From a checkpoint of a small transformer trained on Wikipedia: 6.5M parameters, 107M tokens.
Each number is 128 + 24 x the weight over its row's rms, rounded and kept within 0 to 255. Layers, rows and columns count from 0. Numbers have three digits each. The size before them is the row's rms in percent of the matrix's.

# layer 5 attention query, 256x256, rms 0.151, rows 161-191, columns 0-127
102:114157123144150110124145132195163119146138133133099118166126121128125142178117125115128120089119116104135148114108126084085168119082164121104127143110125117133064110120141197152103129177143126107153120165136105107143141129107133158127142149129144152124153134144172126146112123094149179111148111131114148154105096167139100157117125142135120105144131104081124158112112123120141115116098
103:120131104121108111163121109145085145128135132098150116113129140084096096102145103166111114138150063121103132155165138163172137147113141165165111133152127157140167134145151083130127146091125162106128132102108087162117112095167088135080114118133120115165130142155172147079126119124122113125119164145121075124130120112086150158115139118138146101140149132155128101095116113117126143137114
086:165162087116148135160152120137130104086130133064091094131129159149147154143121107120145140103093093065129119153113104087143140107125132162116143129168125123082124118123114138113166114133114118127158166129155125093125119161075150167139094166138137152129150113184145162128101159111134146158155091142147135124134129124151103183106128125149143138160059139113106182131091162138176106116119
086:064157124137120068164129158143091163116113160119081108123112137101121104156172154096142119085153091099115147099067159143137117134123112171128114124127117159112111131126167127135103138108158195088115115124138112126128101127082090109157089120160154100159145145124163098076151135122128143127158151124131127155114113147160181126131153091129127090112134164152129096106123066136101160139139
113:145129156098157153122165125109153137139177146128091139137146149117129152120113113113105101144135123097130153116095149089107115123164074137118120134117111103151152114121072192139165107148122067143118106134105121090125148161092115163125136135160116126111130152136131141139099187145147167106099128103123157155108129105124137158147138125109126167092092145131144168120127145145124128114112
110:117108122145083108144098131125092141105132161148154116173119109107108149146152100107114111123129148147108121138167149176099137131104174141175109113167105120113135130128185141129126135094138160108131120142114098177121144137163140085122122105111134131194091125147177136119175114118131119143076198164151091137107136120115164124124172105129135115098167153158146112144113096115144122175133
094:075158138153112124116135087118103151093166177139122129104129098140114125105116105122089127100137089099148148155112162083122151153136122166140147155149136116136151111129110125121120120087153088120118138120129098140145126149129104160142076144097127146124112122161129117126121131130146155158162158146169127115183136130120118129145120114148132132097101130132096113116113131130158154143113
100:105130152143095114156131110124080125111155154143147078119127150079110129129133111164091124128121124116145092144143129134125123117114119111141140147156157138126120126110114122109135104107088144129131114136129096156124105071166130181099092070130112129150080140182161130093142107134163113185126145142124117108126133101138189150146128124144124095132095130129116095110105108098155110150142
092:141107116140158150116151107162115163122116115091072147136125112126194137147164136118152128106125092125150083110157136140119132138109130118161146111120121120127098089085102134163135123126145122188117075113103159086113091100121116115140127148121144117082102157099113124118135087135148144127168119090138097118166116122138103170098171127122140123121133148087125126095088128149103121142107
097:120113116140121147113118156150151100153126065090136135138122145112143086121068146098146118133177089123147153177141143138129152137126145107129126108151127159145134100161130097084112151123113111089113129095178130146123108109115130146132182112140130125157164118104088121111116129161152131117124135085154081138121127114172076100154099153129092136160138140089155147095161138121102157096153
099:174113159111140121101144160142130108052158148146154111088154146102125153142130110098139080113133144098127147085089147137057140148113125140066158143125119137135099149107169149137108136137116119077112139167090134123114137125096107184118151128125142167147144126174121118167154128120124141115076132109122130132119127150169151100130129123099118120148135089130142136150148117119148133119104
093:163164124132090110188120077103148135151092103126160136122103171125066137121160094143118130149118108118107143135153125134124139133163098156171090186167139156130130137145134105084125140100137131098142081097154128148111078149099152185099133143126090145158137113131126124118108128150125127116149119142114090133149111127122112144149113143135097139137149094118081145166130143118161113119113
090:091074150111150136071138141092116154168087143083141167147122118134141124108087147127122122126095138155108102120140156165136149129164108097103093143164142108157100082109098144141111153113129138147119127111182121124127119124145108141102148116179148114094113115097118102159113129141118100144087089138097150128127153141119103131153099126156154158138148136129129150137107136100088090115178
114:207146108110104097106084140114137120141124121136122115121171141131141148126181105174089104138149123158116112106106121069084106161105126135111113149136109132120141196143166138122133146149158130104104114129079133147141142145120119098152103147148097154149116104131115156100108142146143132111116125172106169154093108114103134106096169087124053137096125112157101106190146152151121126129113
096:144115172118138119129112123141136124162115134143098146138151077149177162120129128122120136120149143115086143082083133147137126188132136135110157118156123104106150127136126162146162091087133095184140103127095144120075134159115103122104112146146136115126094131102110136182130175115136110144115099149168169099117147130125167098152162113127171128114159125143095106180097135142101105130085
109:076138137145120103115170127152116139139091108126136133129159082140116158143154103143090130129128173142143128148157123157119157145103143129078143120170168140087120095126146126151114121118173119192090129114122126134133093150155115098128105133088168130140110106134109181098154103137135126182098098131164150100112148155165151119121145099160119114135142113105112144128100125086149145124107
102:107094120151098133129118114150155122117153126105118169103139143119107135115098130101138186071152148113115130112105125135130134095103138070156065143091149131157105131137119120083095148119100138158115141158123115136123135091146190178134118127176105127128136156115152129088101149112131120123109132130129068120119092151151133173117139118124147104130148123127100117142091109083159121178149
129:166127126106120126183132115110097111110063090180115124131142129122142078117143129162138113157119127114144139124103099143124136107139148107126126137145176113138139139140123104166129094131144128131151160141105128145093152083097132148088111137147150134169096131129125139080131148156116094142127125116158160102085173115144116131096115136123138096158137146148081125151102123127162137152117
105:096113087104134146155096115106106122066140119113123123164113130208162114113131145112120128141133137106121167141149066097139109120149185084141145112120162150148115092143151117090108083132107158157150143119137129117140119119120130131139131117093149123118098114106149133139138118161103163152117120134176119105142150101142073148130150179113160141094127133183131110117106138131127164144089
118:095098130078136126124091161111117134117149134131169132114128148124079140147150127153162154124140052129153143147118098111140131156097131148142186134129136138156128102145121142107119098160114117124119111155099154116158161140136126124118132163081098129116138144124119135144147120100105109154121118113137145132123134116120130162130147132161065148120113144186095089092135187162140138145103
122:127173137124108113133113124118138127137131149125097138152122138154127149119119133119176129175123171130127116118128144088144106119106167106136178079120111132181156121107165147127134115135165141153117111113113137143156141136131136157112157097107161166096148172127069087120128128141107096138153124165101119104114149141168076132122152168133120130122148140109084115119120143091111131146145
121:091137153109102111129086147113149136140143134079097104126128116134132159115165100069147129100176144096127106146109128135066102138132139125140104160101104137143104139135118136114110178139114131115110096117132091137136134108145108065147162139112167121125107111137112090105163179117124154105102130122101143170112093127136125127137152123132147133121156091127097093119117149137107056163132
119:164125164129126139128060162088114140113144133138140128139119154123154118144105119084116134145144109128154148150095147147103106126156141121144093145113134159163139107141124100141134145127125127169098171122127100106145135142147137183161116083138110114137159099092156087142102164125137100106126152093114161131120136098127083109087188133155148132123118101072137136171082139124124122150126
111:209126068159127138142144076163089137119155127094091163152099089147133103122098138108106116136129121134132085117146081134140152126103097152084117124136130139146136162120126153103130088131143104194141126163109102167123128115129127142157067169127118116107121150142063107144128132140150133098106099156156130105133110088142104156071114145140131148114141129120128123103145154123122119110123
108:117094166167177121110129122148126125129135107163128122165126104105143115146140106106111134186108175104102102139161122107115124112101101133104149152157138162110091139109110135120152142119137136096148117134177165130088127105105133082128102109111106112111125133115124119144121118119142134174109124154092145165129148140105173128134106091116170127149138164123136117148163116087122132101156
113:109084132143124102137160124161125123115140092116068145102120112175124142144116104136146105098145125155125114111148118148153121124101135204126084120125138104161093118186092101150107125132163112112120111104160152107086122132130146150122104151105186122151100103114113128132125114138086137127128180132135123100083168152149111157105111104094104133161151139092139159112153084160156148160096
118:100134114090126143112104099145143140129154107144183138104119111136167131131111152102100130132123163112119130098125161105122132127131123157123114192108098117141137115110137149096139075113120155124167138157132117144144149141114152118103104080152122118126165123130137092154110143133145174101118131132165088154090152168099143127132100100105159109126167148174127123164137143109140149110168
119:143164115156155111131094152109151147124131128171192102124097145076105125136117126154115125126088115103140120118146094113103122146116117118145147169104109121135150100133137126104143115061072141112161191154119081141122130178123132141145103154083141149090102154118132168146063143125117123142134136114141095126126159119103113124129151134120157133132122190143126147098158136155149146098144
115:105141131114111125130176113122072125105148138104134145116152111154164117132156144153093129145125153084119109175120131132115164133160161065111153147131145116107112139154126144162133111118134116168130081149128153171123146069158167144109108077153090123134102144129159094110132140096156127110112092081122141127180090119126145120131134158075114029109132107134141115136114150097118128125104
109:138144156133114079126097118115134142145179156100124133097111125103089115069140128140136177098138080145130139102121114150114126142116139127096118105131138150100110129152103144156094105106166186154125126155124162127164159114120135148140104133105116111136139106102120114107118136093141137100133132107090184113101131126122123080116153121123123153168090123157131079145130196155135118121102
128:113130105169122103127089119082125128091169098152122146176119131163091143102155129116136106127111103180135123120102098131130122115129124109143118118123081127154121088186111147144135152122147124121119165113118104127095096166118137137102146193137146144103118147117169159135150105157110141129122121151130082124093091134133121167148099155132116159127134100126124154147121136152118108129137
# layer 5 attention key, 256x256, rms 0.145, rows 161-191, columns 0-127
089:153136153087160121145124130111165139134116115120110133101138146134108087163163105131173150155160104169111160137157131129075132110140111131144144124117114096081147118115115109100094144137070146104182120165120131146096120116125085088095108128121094124125134108115151151116119137096105106095109131142077111132083149092122129129118180094182107118114120133165166071075066149077132146109133
098:120119153124154101139130140132137105122120072138132161170157073117124168158122119126140126136131139129170131075143125166128115105123075134110162072104124152082131126086141113126142105116102184103127107114141169142121141105171152102079147147101115140116089117127113097122159118136114117120092107143134131116134140128126157132139109151145102085107133114160114147147176156106132133120109
083:093103166116143113108136118062115127148135109138166133133129102100129098151167105108129104146172148162140138151129153117089109121106103120145126138168124115136127144155113132138139078123119149160143140149104132110081138129119117129131114079106086107158106141127119121080097125088107128109089151145106169084095147159106164131104123127202110099114107102139104086140104166107123142125124
083:118105130138120122114116123079149102139144116136139133154155100123101125137170122150154158148154103150139159116167113164103176144135085115093154138118176154113139116108145132160136142121101164129145141157138132104133117122183116102084131138108129121140144119162151077130078174088117119133129137153087149142132141129135163103133156129177101138079109139141096143126172137110131197134154
100:159133150127094131124152099162105112152147156117140133140104154163093112163125155126115102121110111154102084108157123080130116130107162097126114126156119150101110163121125132146105114151133070129107124125101147115115130174118130109133158101131170106162176102137113118136133092119106181178142124148122127104126117131100129182133118149165122134157159158116128122197082087140161076134125
093:152129129103129095129164132123149135111121104121139120128137067166094189126101123114146111149148116113190101126083108164149141101127121149137122108097117192090153115113157143143094140132135152151137137109123123127102168098150109134062163146148134136126115139154128108140161150128118124117103128120119121130125091082131147101102102146104131166113134085108117119129147177109136159127130
091:147135127104139100165159102108141168138109128134125091163072117122135109159151137164112072134164136156126113102101174127138110133107133090173154114138126171122088116137145129177121139160144144113130152125166161164127131103145151134127130109145113096127134145154108162074138145134089155128107129106125137105099152167122111158093150170117139146097185121128100156122127131082134106113146
099:122143131134119140126129102140130154120108121166114145146125116103120115091116140119124146144182132105150159117146087125122122099132125114120073144117137120129122110122138162114116163113139183150157140148142112131156146079106132090134151121142134139110138149112107097087126111104127078097110166100137122127134155077143141047106149121067124146100166092087137143104113184147128165139099
081:121146106143091108121140148134114161149109114147113084139149127134141126137139120060132155116162131115107115123113149107135143158137111152123141113097120138107130098157128146110151115143132130072137155147069142125131165080113101144146128087113108106087137121123094141099101145097136166128128151113133148111118122133090109142102164097169154083092124143156151120169108122116132127125081
094:130129158123142117134129106103128128154124161145181130123133134143122113120128129147142133124156101111127099088120140149111132147128119110139156094139119103142158163112135151141172125110115136125093114154141139141098144119093121149151076140176151116149105071119163138154157178120114135103097122165085147137121089087140150114133122168145123116142116150129197084088148092131109094114113
094:160127158117099155085120145137127150124142116085148171130097148097126121118133140131120118122140137114096135135172130098144148152125149119193093122146104111134115134141089151134095182175129060143137119138151139105139131141112116113174145149088184090151150086097108113094078157135149106159126153108133124124159147102151117131128081123133138115120159184094157107164127129153146094127147
092:145160105159154103101108136123144147091102112110178124098136128118134145122158120183112089104097130147148113139125119118185165087106104099098136110172150118170167132124078136187167147149146126114128123104137147112084167139159141174125113155198157115106101146162117101142161112105102130098108099153107130107124114100145112109082118153092126160126147078136156128136172131118137136114101
104:123113126151118110116101097092137122145155134100102141089105131148151079149142097120108107131113122115125109147102115140154137137133132121160108118098102112118133171191128097113112143140139112156071104132106146143174127179121141148150148114104156141106138137102138167140120153120144142081129135123133146126151120104168118103130088099146116080173146140122178125126130092136095125128113
107:148120165150121150095135153150134138107118116105084121119156151160147116089180131123107145156089146119110140134128108094140149156131120116119107137119138157155183115125116145154102160134134080060120144107143160112130126123120132114119183134138122151145155113166133106111098189102134136143124104088161107125135133129162125170150140138087098107132191130100110112175129126136112107156090
098:088136136109117129137117099136103108151155130132139097102113123111124121113176140109102160136114143109149131100144163151122130131139129096112117139138150120099104128159084127106131138133141132125070127152104151143144122121085101157158134132072140123145114143125123139105159147138146148103135129116123129119087124086081142120108120117190152137143110147112125111150151126163089100140142
118:107158145111131121093151113124122111129151135132197104124127128118157127152168135095115131118114137109142142136167172103122169108101158108113232131110111146143122147110157111128153083122127154101177129134123129111112129134128108127145119117156131178165107101137133116154136095151096119092129066105122129145114129132116100112137168149076147130093104128179137113129132118137132129148107
100:108156142099174119131101098081090143135098134082153128129151181136113094144147126126107125104113125170133121140119120143148154097166123119112166123131101108160144159151164123128121080104137130138123123108138135156146165132152101141113107147097142140094089123100125220123095117174121138102100165128121125145134119122122115110151100109104165133130128120103178124148135135123116133193159
118:137149077143154149138137155141116138145112141107136142161161127137159118095125083135100144165143150144120116131137182143150126129173133113101112117135128116122115134154124116106163068117134137123139105137144108173152134136146143122091141103126129129165196205084150128162150081119159114150088147130094113120085139083119139080164140087139130138143114135103114149087149113125157116136125
115:124130104113101128136087141139147123096130136115103130184114153112163102133180116131101158106113132134114129112097143126107128133141111141093170127132137151127108134169124119163130098138122114135107110111089121145134140095121117111117092110083141174107115121136114173141109120096129168127181148148106086086116093103106140146093176088154159118110113091148152092095107094110124116162091
113:159122103119089171108168161140141115132132121171085112118121092130145119159124112109139124129073141148117135123104082172088161161099104118130126126073122145147140114129119128115136110137164121056123115116116158142134104092096132163130137102114117114125157139129099128116105120102169137164155171122111164097143153122122150131109125149141139130134110132149108139103123111148116128157161
125:162141122105111168134111135081128142114125204120121116152172095137120143117078111164121148110140135144083133118149115108142134130138131148136144130133132109136111123133135183124135131142100097109130102154135089174100155089127143141111123125141124123094106181176122126138167191158144120160131164110081153124133131093082138061139132132133129131144128143130126159109159150107134149143106
125:135139120126152155134188150105160176092123123069103107141155167160090142095078123110121137134113136156080116133115087126122184115151105125134109110092134147111141111109144108118110139118128131120134127108147112103101083143117150108125168126156152097165101101129135109110094139137104120140132094088143148133130145124160145119105131132138047087131147150113092159124139105168099123103129
126:142135135129124110093130100125138156107133165095123166111132110104107143131097141146092132163147100125081143100092140147116159135159122087077093117128157148085125120120150115117102129144116120131104174103171124133103152121142098120113127106157149112136103155135145117136163127128117132129099095172135130144104117118113149121086129111127113151208131165081119122135123146172177156134143
106:150112146154133128163125123116145138093114139100098106164136138149093140129082106152136142126131141165138122163137139128146116123125111123067088114128110121137145150094116163120144095175098116106127139125156133106178131131154116052105111125113153141133132134105127108135154152102142111114132145110097117131102082099084123176116161132123092129126134145111117099140123172110097100123165
112:118148154149134105170141171118114137140154107115131075085138116126125142128167111154144138097164080127151096126111090114163125143116093110129108116135157113117140124140143098130108165099141158110109125160046156110138104130128099109139078163168105155094137100090149121096122171177148129113136148140092144116142123128141086086201129169135133158118201121154161116178150166117138102112135
116:151092125118109152164120172109162132113080106127159117188147130119141068128126103102137128189135162114145120141119149101119108105087109138122155122131081136146177110152129103155104147150166144130137107115160139139055148210131112130124127091154170127153148159131109111136082148151144106116103154104132059100140110139137138125115159090112148133133172133099109167138147121112098138162143
124:118112132147134098176107143093103131141178087120118093113136108147123149108140153144162140109118105129143145121146099099133121146129125083133140112124120155142122145118149124123129121110104127074102128112091158150176125109111144127173081146098091064085113084119153163094090082138119138135134163114138128116152150129168114166131131079124143142098090086108139141177133138158124112136066
122:134137118127109111147064161123087128134113100152190158161143124093129113168113130166120121135138117148116163137134104167143119197102119151162133146143151126141115071138120077123123157115112135146116159147125128147148130123073091111145139078101086119088136148138146146147129157147140143187112133137119106143156164125125084152185133120185142109140129107132139133139130137132130133122116
115:123158145154175123078143092132113156132139107082132108116107130152102149129175123148137118101112128127142123076146138137117117079155155092104151116099134108099144183078119140147109107117094146151105103153090131106121110105153153125158124145096110138109124106143154166136141119135069118048141135133110115132131097112127102125129125133114157121076137100101129143144128147156094114136166
115:136138100126129112078138099167154078110138140100105161170136136140144100163157180106120143140102099133122142130121153143126133125096119096132087109137087134111121109129115065106133094104117137105101158120121137098151158106118176107118151092111112125112154096131139130112125052086117128109116122120133132102096125145133130108121156135118130110112077130118118116145092099123160188108136
139:146121122144131157126094106160169123116115111155083166175133116152145128157079132169101154109143114151107146172131123096119132157107123101161138181142129146169141118159125083128132131125120152124113173097158118104174159163136113137133113135138127138128160113130141174144099167107153124145105172120133104113133124107129110116137141114111170108098133158106054131098120081091141124108129
# layer 5 attention value, 256x256, rms 0.149, rows 160-183, columns 0-127
104:139110106119154131127094138164134150143126102111128130155141152115139150144126140155090163076147186152112142117143108132140112062131100096181114146110108150127135106119128158152120102113110136112147188136153171141129137127130101104124094128105116072100168111101148134152110111135106169138141100131140105178106082153163142133141067069126172132089078142162158122154171156080131154130154
101:132092124083149140127143113138046135126112142132140112094130135120149176174135140126115184084123170141106123120112143110155107117123086124136115145136158141076134131147120110114111086108122117132125168125163144130130118133108100098132098131146121114159127111142096163202176134109189129131164139166144171159126132133094091090127109078067129149136115175161165121140141135084134121108145
113:130141098095108073156115155152095131099152124114109146121125164116126164140149137134124106123112114193136123121134084105159114111093109128154140131156122120102152094133105113108169119163132121119120127135110107089133169112118150144149152151111120134110108070075134156133121137091119096118120088146156149109118121086144157114125127114136157115117116131106144153057160111178137154119132
107:146174165137135120100110157145161147173121121126183110152136133089086174147126100127136114119138168128124111127109130146099138127106092142060068158095088157119119133086091129112102146154123139128139153172148093114157138150160127129129127112113139155143097136138126132112103142128162089100165126143130133130111139098135156119148134068131104121107134139089178081121137123139152068078154
106:130173133088118132132120130114118142142108144132114118106120125153114102094121145126124117125122140115167104120096126113153074111132119158119079100091104184108129112108123135064119129097145120154137140113137094090132109116167135111143116119104126147164144120120119182155135127155131097155154156147118149156142131139110080135174166144136128161132139167135130146117091138113099136145206
104:133138159128093161138100153104106139149119111154139142155167141125100103107132117124150153134146157156173121084111130089097114113125133110125129099181102123139121105137114154154129192154147186089102139119114119130165120145126125168132173124106088117125126085132074138144144069134141110148077165130091134133108119138123110153158125125096121105124087142155125156096107099185179145116138
103:094123122145133139110126090138149142164100122100139085107136121101119133129115126066126131139141118121170095125133122086119137095155119106099097153117093103153115122142102150144077155106102137096114128123134115155168128165134111141113128163128121150170133135132157101128156148082186110121120119104102130126126105103139169136119147093172092077148142191119121134150116168138134136126120
112:125135127111099149122137151113148101119107154119159146102162091137193094128138153119083136155120135129110162156122148069145123115162168145096132131148133126136123131101141141112110112147096108125135141162144139108082118085160126100118108109168153145144123141141137105108223126119156139121128157123163154122117144105108090120101092120169174091097118135142151114121118113147131095058146
100:133117167144165145111168115109115130157134124120160105116132124145117164117088140150127167102150113114121143142139084107134121144150147106096132159064136118091142144112104183094144118125110152161179117151112107153106118152102164121147120094177146122122111177112189099176059132116119143182112136166156133112134136102185186093161156135149142136094148134124143129132168152096172157134095
098:083112156146118112080102115168134104099111098134130140156107098101133140110141140107134147134109152152127161126108107108115122121106154178130149134127124138160145133117111127091099140173106147168157130116116208117113110134120173123115143158084107156178142098164095141100145163146114134151143090131201132119093095108126123169093109116111131103097150141097096128139123104126117108118136
107:144141094082143155137159125136106129136170107085143117133131127140141083152112119143175134129163127105113132151144081140136152132133137100127121095134180113167139085125129097113088086145140116174141095126119126114117130104145137131115119105146155173115116107182133164149165148133182134114129162095136108139132152117166124129124099153095136105131138123112123127172124089164145111113121
097:092109093128118114130117116114101139110139133112074118134148115100141112123112150119139134134143127144112173162152092153137139121109099164089130143144159096127144130163106141097113085115118119105138106126153111092070126070133129101109132102129141158103129113117142100161147152075147128133130142152162167155135165083126108120079132103097156066109139124096169140142160145121122140129165
099:135133150154113143105119132154151115143118156140139116132072139132156135127087163133126145125100112143128130119121136156136143136117113112099138155112114109137118129132171149156142131103162147137123165138120148135119134135135161167086119162158169112120165111104090116121097094143143146143157109161060102128154113121126101144153135150134069191156184132099088111142096133140157107139159
124:101101144118100172122101118108117128155119148119164109110122167112153150090111139124116114100135144153129069083120160124142078125121178117136122111114088102092119138126155157189131147140160150106078106104132147139171112141156135177114168120133129111156160163112071143073120132169089103115151126128067105133133101178143141152148181118120141159148084120127133118145137108142125127130112
098:116132110130102126116142124179145172126129095159121120079126120131085191122155158152132101140149141145120138117160119125160162131105104168156085089110135117134149099106066120116111128106121164120135092175106120132132133115096110104151109117130146143149141132186087116114181134129161135126115100122177175127065140104115110158133132113108114134162173159112163132129179103155111123157174
127:097142104108137179139126117121108145115124153121130139107141132139155078122083129090040117096120129113166119128086119130118116110176145090155126149132154116131138127156159135167113120156155087131159174139155127127159100113128122088110099135164127151137100145113151126129175117164160117119142120124118096134127161103127082132140109161141121049079116093148141166169106148117115133119135
104:156086093108134155131123106113160086112135145111117094102128106138125096150133151115093095086090094127131134137125140116127133137123124097137126151167138143152119115087153155161131125145109146139138180151139154113094146163078131125114138178119135115125121151087175135141182131128130118111114102148057077113129147140099104175137108114165140144115157149151133121177105141160109128148122
100:106151170108144171110128162129138130132132127104191129116103117152150117083094156108119096104165052173121079117120145147069106132095141153114136116160107154133131148139112127169130135078117130106135118124127130169153160130096102109145114138169087154115120097121117143113149118108103106129119124124099137132114115115133134091134154135124087137146138108121137102153100162150149114158103
102:133138124110122129141132147112150105158131151110073123111133099176118104132161119145133141146124129092138138115183120117127112136130121145176144135148126121151123108164131106134140128171082123154121165135069131091076133156147130140110111138118158126102146058130122132119167045090115122143096142117136148105106127115149123177111133119149140128117137145139131138118126066139116141079108
101:119100109129148128096126119172108127155150103172137086188177185106107159121154148145197149110140156166092140149150124146143083120079086127161104126132087141147128096161095131132112097132144093118134169126148164149133127098116146161151139135112117148132152151118102107159123140122118162106122121137109116153124100139113139102159120152100120163127129144108104147104144140117131140082140
100:124117144117115160131141109130111127099112123086121114087152111140164111159115113097104134117159110126126127135159114134125139149131124126110161105147153089153161160103152110155115112119139124142129144140157119100120135113122132112156096149149102132120139091114134128134169147101146100117125149097113156083104166072145084107130127148130139067097123092143125152163134086096129088072129
100:114135164153109112136139151166187141160109133132130141140134139108109132160120131107116143123133146164149077079125144135121131097118124127131122148140110153166125091107122120131150142130099142096144162134114130127104134136126144150102117151115131126155173159121160119117101109159097089087159147117132101140119124143127107107098117139174125102116138137174140126095112129143114091075157
108:148095119144159130106145132140099147168160164163198122136139096140105091139139151128147166127131149135113167111119146133151137149081148178103130117092114149102135152141108152134122102130137135160168118104135160169133105116149089157151131130161137122179155133160130169120122106085148131132092113112165153138128119182144092074131124117099136164101143117068140173095138114098146191143131
108:132130136109056125135126121100133147104127150081161131171105121151117108157153150087103066121123155145158121139099145144112124153141153119108153123131174156154103094119166095115121147146147120132093184134144106084134150134136091168149128102137121183121149153154148123093145112129104153123097126098125075075120103090129116157143132114169106114156150127137086172134104137165113081140095
# layer 5 attention output (transposed), 256x256, rms 0.132, rows 160-182, columns 0-127
105:077123143107136124081126128122119128121117155167114139132128084099106113160190130141138129139114104125109096128132135121174141135135148128147172141141121118179161100127155123183129102117109110101128120127170128086148095099117106121142155113147124104132146131185121133156113122104152140111160116174135141135120156157129113151068105176146118114153157158137138086122099127115128161092142
101:104126121102101116149133114099177116178077083074123154148102087118145115112131094094142106150075130141124091134137093157133148122110173143102150094145075120135168120133110133120121086135102106132093106111180100124144108088123138189128135116122119113129135144153158139116130105178090142140137136165114123118119152103156123136149053124153139138117159119129143090134121143111109143145095
115:160115148160112148118146099124149116166109131112089101127148135118133133135134133090154122135148094110155139072119143141117160131123114126109128157138115126122135128099168166135142157087116162107167131121169093096145154157103131119138135146130106097130124153169179104139112132097117131129118182140123128114120106137135114111093187104122136108169134149097136097177139123103120107146152
111:130114112129146105149160125118141165115155129141108093124119130138158118142159141125107100124117104130091094151138135113137154148122153141145196092123158130106159140140121180148153134099128101099068113121122128102099130109111135144125135136125139098130134096135116196139112109148067159114159154110096114173123141145113122148137102118135127148163118104138115152167122115153126130160135
108:098114114104109096147143142148163117104143132130195127105100139114169155144114123108082145124142129138110110117109131129145131153150162104114175100165141095170138103123122132155123122172104090101143112118158171136154114136077162139136153115124123086113108070074116114123098107138128133139093110158093127093120110140128144134108124105140103145135147095099112107157108112134143127136078
105:152131096095113126121154104169150115143179141116065082139134202128074127133101123100123112101135124113152137125164186142144148160123112133113146149116159081121097141099077145107126149087139125117171162128167122143123138160106107124163100103123093121110152149104151097101156096103140159121147139179109124152123117143122114087116136129118159093157157110165131139147145118101098123096118
101:130125102133074133125074121114142114127175147117111161137116084116111113156124140151116138130131075114107112120128119117131109104054108154108165056083128152139096138165149082169129153116073109171151113148129119118107147114163118084149127142160132143135090113118124159100129103151098138091155103135112106117097095116103116133182131163119144135123129131151092101131145121147131117137095
112:136149178120129129145132119129154161094115067116050109170120114128145139140121121142106139124136139113161158165132132139097097093112079175149153087144148104138120133140116155114126134155156157123141128083168097151124127122140106103148137166130077112144124130137130114152116129146100197186124107097122094123152107149100135120136160111179108176113083118124160128152127126098128125169106
105:127159125124134113147068121123072086121050147122093203116127120094113070139168159117132118125120098152113089137116120115128119101144145157107099127148098138124112117152148129153121112115144110121082103111164165114106097112111126155104120120093129126118117089131139129164151109169095113129148135095114131129153092122147131125128109138075088123112118161086119114161153113109114124114142
103:082146130088121147157124126099101137145083101139103126114090126124135139163144120187143117104137124094139091113096138113066146151116073069088113129155092093100141105127146127144161106094108090137144135094123107145087107098114119108140149119164100105144145105121123157173142115139083120099153107137097168130143128127116152090141144137157143171192122174143117158117155163117136146155150
106:147136134133129157144163128108144169124127124160120150097114132126136120125075104155143119143106147130141122152088106123106109132160141120116101137111128158084115121146136131147148083101162149116086124110092153170122090143157109116094126133151104107092101146076149106101123114155171121125112132145146142140140142087104121142138184108174112140104142125147143148098147116116132087085135
099:115113141121147109154153115126187134143102107132133169125123133156097127121124132149107115181128136127084101094106106179149114158129087155113128134133118125101109099083127124158157119192111180159123146143116168156129083160115121142128161154128130158112127152139172115129110162149139110123127141108134155134168151125109105120122088111118102155102136127158120093112088154127089101155164
100:120129102136136149114090170097132111121121148172154091121134143118120140094110149135142089130120147103107115113153160072120136151130145082128165151124115108135183168146089102144126157157122100155142128131116114096143113095113133102159137106137115155150106097096112134107127141124117131139139143138126111132131152137111114119118111141124202118091116112131099166131160142152168121125134
123:129160147144121110093112174164144119142163120145104076096108140130099129102124108119152136139146125097157158143177122107122162151148140122128162139113181185118087126154119103120122181139075095149144130146098103109120132146097141073139065095096109139070111101100171130140138112098136161177102122172155099119124101130155126145132122116138149126155140127079117148131138154169149126103110
102:100184142153156081104123132078177151165095152122186150118118173129137121129171135095107133136137127149137114076142116128124119114147094116130170152104110153124106120130136126073174166077128137139134090136171123168126136166127150123145154188120140100111143134129135153129081158128100111085151124114130146125120123123140142114181127113139148150128158110169115098174118134138108139125120
121:122143126132116100150164159114130130148133051137130116118135099137112122136095145169146131142136117119153108152148134128123111152099129171139124130088143117120137149099143117145078120120135117136151106139089066104104147137148122109128144151176156130176117166142106153114125134157158101174142132087161122124160121188099123125173135193180119145080110119110172113088102113135171116107109
105:130144173136138139130145146102126153152142144118122122109116145126100130148088119121113105187126112113137129092125161103120076106092102134143093102069105099125135142160125143136129104168159090110135132138119146118169141127167109085124128156155116105143150154081046166152121123152140132157142081089168152139156130144118130171129117219136135086123110097091175125114083130128134123125109
100:099116108122133095150119129093153103139173117115135093154113148153095127150116109177130094169100165093137098115136179152145152163132111128112121121113139152148115162123128131124138128122117114149158124178126121117174141164093138126111141177146162168116144105134168152136168138152104168131129105124078137120128110136126082196146135129127093148142109079142102115119150131161179125119128
102:131127124122136156170105135155143180133120157113085133101129115073089132099142122100129144150144152123130137125138130161132082093119155154088082123116140102135136128124137156088118127131157162118129100113109152144162145143116169104124111129128124103117094169148158118137114157120158146119134097118174095130136146100073156125096140116111152094119133138071097103138114172174163112104143
103:104130122147133131096103168096166121116136189093147149085127108107151156139148143135129147143128181082103108105130095144120118095146153122098193126157116115130137118127092112151115182106102140108087113111128081096140134125121190114169123142120162128119130133126141153121151098104125144139143136153116117142104156118161121137095110118145126078145189121142159113159116128170082120160153
103:127104126146111126155160124127132123158142076120139137123132116126107134154122115126083105175118095136165134133108138161076107142178169169156114106078172135125123134103142162123113128107112124143148106131178137172126147129148107110118106107139128148130114131148159112132138143147083131165123144117152105121142129156123136075134150138145102163112109121113136114153113176138134150164080
100:113136124194124158129141119109131094071133174122102085131145123083101131157132132115121115122105085112116175133106138111099143131129121101132144117104138096125156139113110143125123133121124093145112162129135113089171140156079104093168170146152131117149134111136107157147132110126114118179130099153127112110106118112106100127120113130127143130149145111116102133158163091155111146147106
114:115137114112147103144125128142132119135147123122089168150114106118144162123112113155116164098126155127123151086176175162133146113135126115128147133092087151150141165128155072112145138069111136113107156137128055134103148140106157125120103123081151147102078161124098121161112144133176142111128118149123122121073127128143111137125118141176125112127135155142149105127115145131143097099104